Weights of a small GPT-style language model, trained from scratch on English Wikipedia: 13 layers, 13355 steps.
Each number is 500 + 40 x the weight over its row's rms, rounded and kept within 0 to 999. Layers, rows and columns count from 0. Numbers have three digits each. The size before them is the row's rms in percent of the matrix's.

# layer 9 MLP gate, 192x96, rms 0.0841, rows 158-191, columns 64-95
107:442407525478476516513499462594475511493448548487509451544490562526430500498515438518469462472528
107:514412497550430451525563498518501538508509555492513507475434362475497502522519573464520519494444
100:526549511509459463489487543473516432490540464568513506466579579431513553520573552526498477537474
107:483588505481549546499518417486504622546498538477445521514492514527501484526593564462512543524500
098:523466432552494486540509437510593480524458430528472513460572463577497446519532551484545531583475
096:441469474492508514531523503500562530568473498446443484499486482488500527401559532499524531472451
098:508486451487507489491505502499476537411478445531494548527494486459486466528520628557509439553486
093:412503519562484421489518517474459437449525526510496529541504509531446526543509517443459531512498
097:493495498574481505401527416529499532467498518553551539528526534561490522513504459478479471510533
101:476539547493487474487530510548489471475462533511421532508495504438512475430501571544467558508497
103:490388470535469458498484418507573518522540422487515472485536568491478449482458485566512499491485
102:509468537534518442516532453430541429512522501532559502535560430519428455473463523567529491541509
105:471445450481504493489478558507502490440520490483548505460485535580494435458479491508551504558440
101:491514520537497584463572521571515519416528467444529512492495538545466504509448497517515516543472
108:432484485504517510486554498452431569429484508517487540482504528510507433546534549443553494511425
104:549432533447497423520484484452490520456518489460466488516423540512403459491516525560450478538469
106:503445485511506523486498486564555579520453498526512503470446540529492449514526503494500556532539
105:469514490473519541472507389551506536475461462476540484464473444460516537487502547480477518600532
108:505495534474485558556452479546530539556520500477539581530464502523540480488512542479572519466530
098:433475507504486570534537502513430460555503587498459472500533506524473454537481497540551498550455
105:471503483547504449468451508485543512463490489485445476408491536524498567508540487491453493481394
101:492551509498454463457453450465518475525502455512563529534514533490477535552493507432559549447486
099:522530475570472471522489498476474564515464551509476470455507495506492470427447429451553518413479
101:499540417495497502498551530487478493498518477514438552514433527572509503561580509519513436533464
104:428504507480499482515552509486525541577565501424453560562503522507499471496503447529493519511444
119:461545392526488516489529496482573452457501445608522534490456485477544523526523450464439489519434
089:486517550434535432485471534432458451422490482500529473449470497512524533481497483455495544522454
108:532499482455513553429537482580491614475489472485507509474435566515472531564507553523555447528549
101:510532483485455525508538490496484482445558485531468594575535459512575461500530570437455477493513
101:552573480559542467461510490447485518504528499550545512576503592578465476575503479507516581500452
104:463470511552552540565521492541552524499540513501429488521541425531515452590516476509594515532547
086:497489490471476521492523500481496418478521504452502497468486476516559522571523478490583482415481
096:557452560516514523496482561420509500510495446515466514479486473508493570454484507513443476441481
107:461499537453434561525462459464480492428453462430515610458491491519560530486501513507581546473493
# layer 9 MLP up, 192x96, rms 0.0775, rows 158-191, columns 64-95
104:506525512550553467538572443582497469467484508446510493441573524484528530510578454430480481535525
104:504521535519513486442453444448513513473502488492476468534531464491530509435506484493481555518537
104:512504384520504493453491543512495541479576478485504405515485513553495518569541454532557502513512
096:483456539512503583563443507613462495484507561560475521478528552539539504515502500468582474480525
101:609496468462533513420412530533487475423550485527518456437533474427527487546512465489466528463506
101:472529484486462562536488494509494494516514500487551517517503445447507557535516446559542488500477
096:505497432502539503526488486529581522532486465569506465535488482405466544486466489471437544538491
095:449549557461549480495487484526537454528486451497491535437555583482479498519543476456523527482436
100:453446507542516509432605552459436474537486466450537553478573464470456474509518422523480481443418
093:545514495540402482431468467489475464514516489406542554483482543623519480496495530442538470520502
091:522471456435520499506467483457413504409522531530513505443522422489506562594521493452502449545510
101:513487518529477453476433474540477495461438516572494494485507474512542513428536561436535523538509
093:452529502457462570440450561535505509423539560508506532476543513497536441506497437520572478514484
101:478489488513537522474474525513549480447560495526523527460469532470583483564457482507480538524505
100:554556524576535516518473477460551520534493500492507561514496449487528532473477500603545418535441
098:530474514508534551492500455482397568591547453502444538513489525466518508423509510524524476472518
098:468445549456521520454549490536528455524586488538482489462461506452465488568518470562440524486466
107:450432500475489566496553452537513478581425483561518505482508465583509451492516460487557419448486
106:447527447535544498488493462566569503512453496458470466477475533501495523522499516547486460509455
096:462497485456478489450590483523479481483499526529499525525481507555482458596556468469468570484523
099:498490467484485476547616472490465523457534464516477390524543505531536516420473456479480542495543
099:493589511465509529552492460532479508510544475529407432521508571522497481553450537540495476582523
095:530447506492542531506478500439479470512503491467531601511541548530537505566486433540520518566475
096:473508471509491549496560495565461557491498519527528509524595433516498433423483442487560518498561
104:457495527452441532410459533539444458570446532544504501537507517467502536539495492460523498499411
103:488518509494448463591512415487443565547502492443463537448535522570504520449495556527517544446533
099:567494535525518461454550502497547448452512529483504573486456522503495542467527560529502485473460
099:431444463473567514438414481431456537479530532532474561500438522531460480607503515539506396468532
097:525487536545476443467490466531496403493494516541500543507500529453419521514508526495520447436473
101:414487551538478535484505495489468490540496538490508507565469460498481495460509488499400446497502
102:537543520531408506474509520579483516473533503555530491506545501495503500519511433517439514501543
094:522556445453464488478534528523424462514520474562546452562495463478518546451422409459531452486487
106:503480484455552441520438494586484507490549490495484503499411517476554476468514463472502478468577
093:523456557528493595562535527494535442529414538494518541502517489488477513500446555473529517442493
# layer 9 MLP down (transposed), 192x96, rms 0.0806, rows 158-191, columns 64-95
108:473458487520527545510576463602492572589458506542480483487532572577481546513470534460503423547474
102:510565504504518460492485513522472468452533534534426455523540521549508421405463474493509513506527
100:527453534501504505451490430467476489487410510533532463553531541467497548450510499525473472514505
089:466532448560498493549476493501545542538512513431462514449516549478466531547599488506456472493527
112:483473510564455577465430489435560520470508448533463515427495513497520506430533449507478539491513
101:573524524520506489568503468531531574504562464518434477426477445486489512410504522550490540545546
093:468455534494471508532503561484503529478514503536558488446547483479450415451525511450473526549523
096:504480581442541543451520530520518431533440448496517544521534450573530453513468514487515577464496
097:465523544485505490554536485517451463472522541555444548545519508548431502549456528481523542473427
089:477546515562493523497568497532498420524539534491493466414470460505535527438532488581463483445510
096:506465487516533512488455447408445494476524550532542547457439519531492534511490513574527500498508
101:512555505455534506509493458588428482501501485446516539523536516470495600486482534546440491541533
094:478483523479503481559435460540535570513557481565502536553501488494476504520607515559457520469503
105:527509510509550626539534552534470508477409511535525499380526503458508508456438465454488499509553
097:482546486446518479549512492558476454526502526511539465530413480491543557440459483482576551514553
101:542517449527539477494519526513564503525487482451509502485503444560433540494510410562478530488552
091:507513463567489531518470475471559537487510442556532454472592624516470495565474463540481428528477
110:499465483515476471533540555450450433436455501516464577485524544446479478443549499466499476547573
100:600471462498498499523510480475477463514520535545474527421512555469461536519503554490550501512518
103:416524509514517448500570465511499444433569486548505488491490544431540456504522484468516476560513
096:558585490524544532580586522537593538506470504494484506489502461583520472470506509484493533495438
107:546468560465516491479543520503507521546492439468479483483492521471511546483541604470492463496530
092:525499465470552509497475457541513494490520499539467438520518471459487477591505495591508514484471
102:503480532578486521570583494498496492495535541529488530494519528481525516482553496482474558425501
105:498596546504444521533466551501505506573509510520519517505524587438441479525483469467531499475507
139:525501537418491604485495491565533487516491539484467507500534552514522558522553523536536520475496
093:492436524473532485481487531582483509559587493562439552465550458521518487525484547485618570469489
113:517521475428475551487479498503413581463500490446493486534459530521522511530483502528569478519452
097:496448526434523521478475455528452556423460460482477515564528492505500493476518401479588469425485
096:526453465449480455471539532468459537492525476431504493434522491530516458526437489517452526515541
100:519535511547509513492543513555441466531450561530484494561539556515515483481422459580482475525490
088:560471516481522486528478511469531455480580478548514479520448489526517510462505451470417480507496
102:501532458491473472480486516583519475516524486496467498465383496533510497488543419516534489451569
103:461451525468502429486538460523484534525504468538524491474480476554452495513490485504539540466533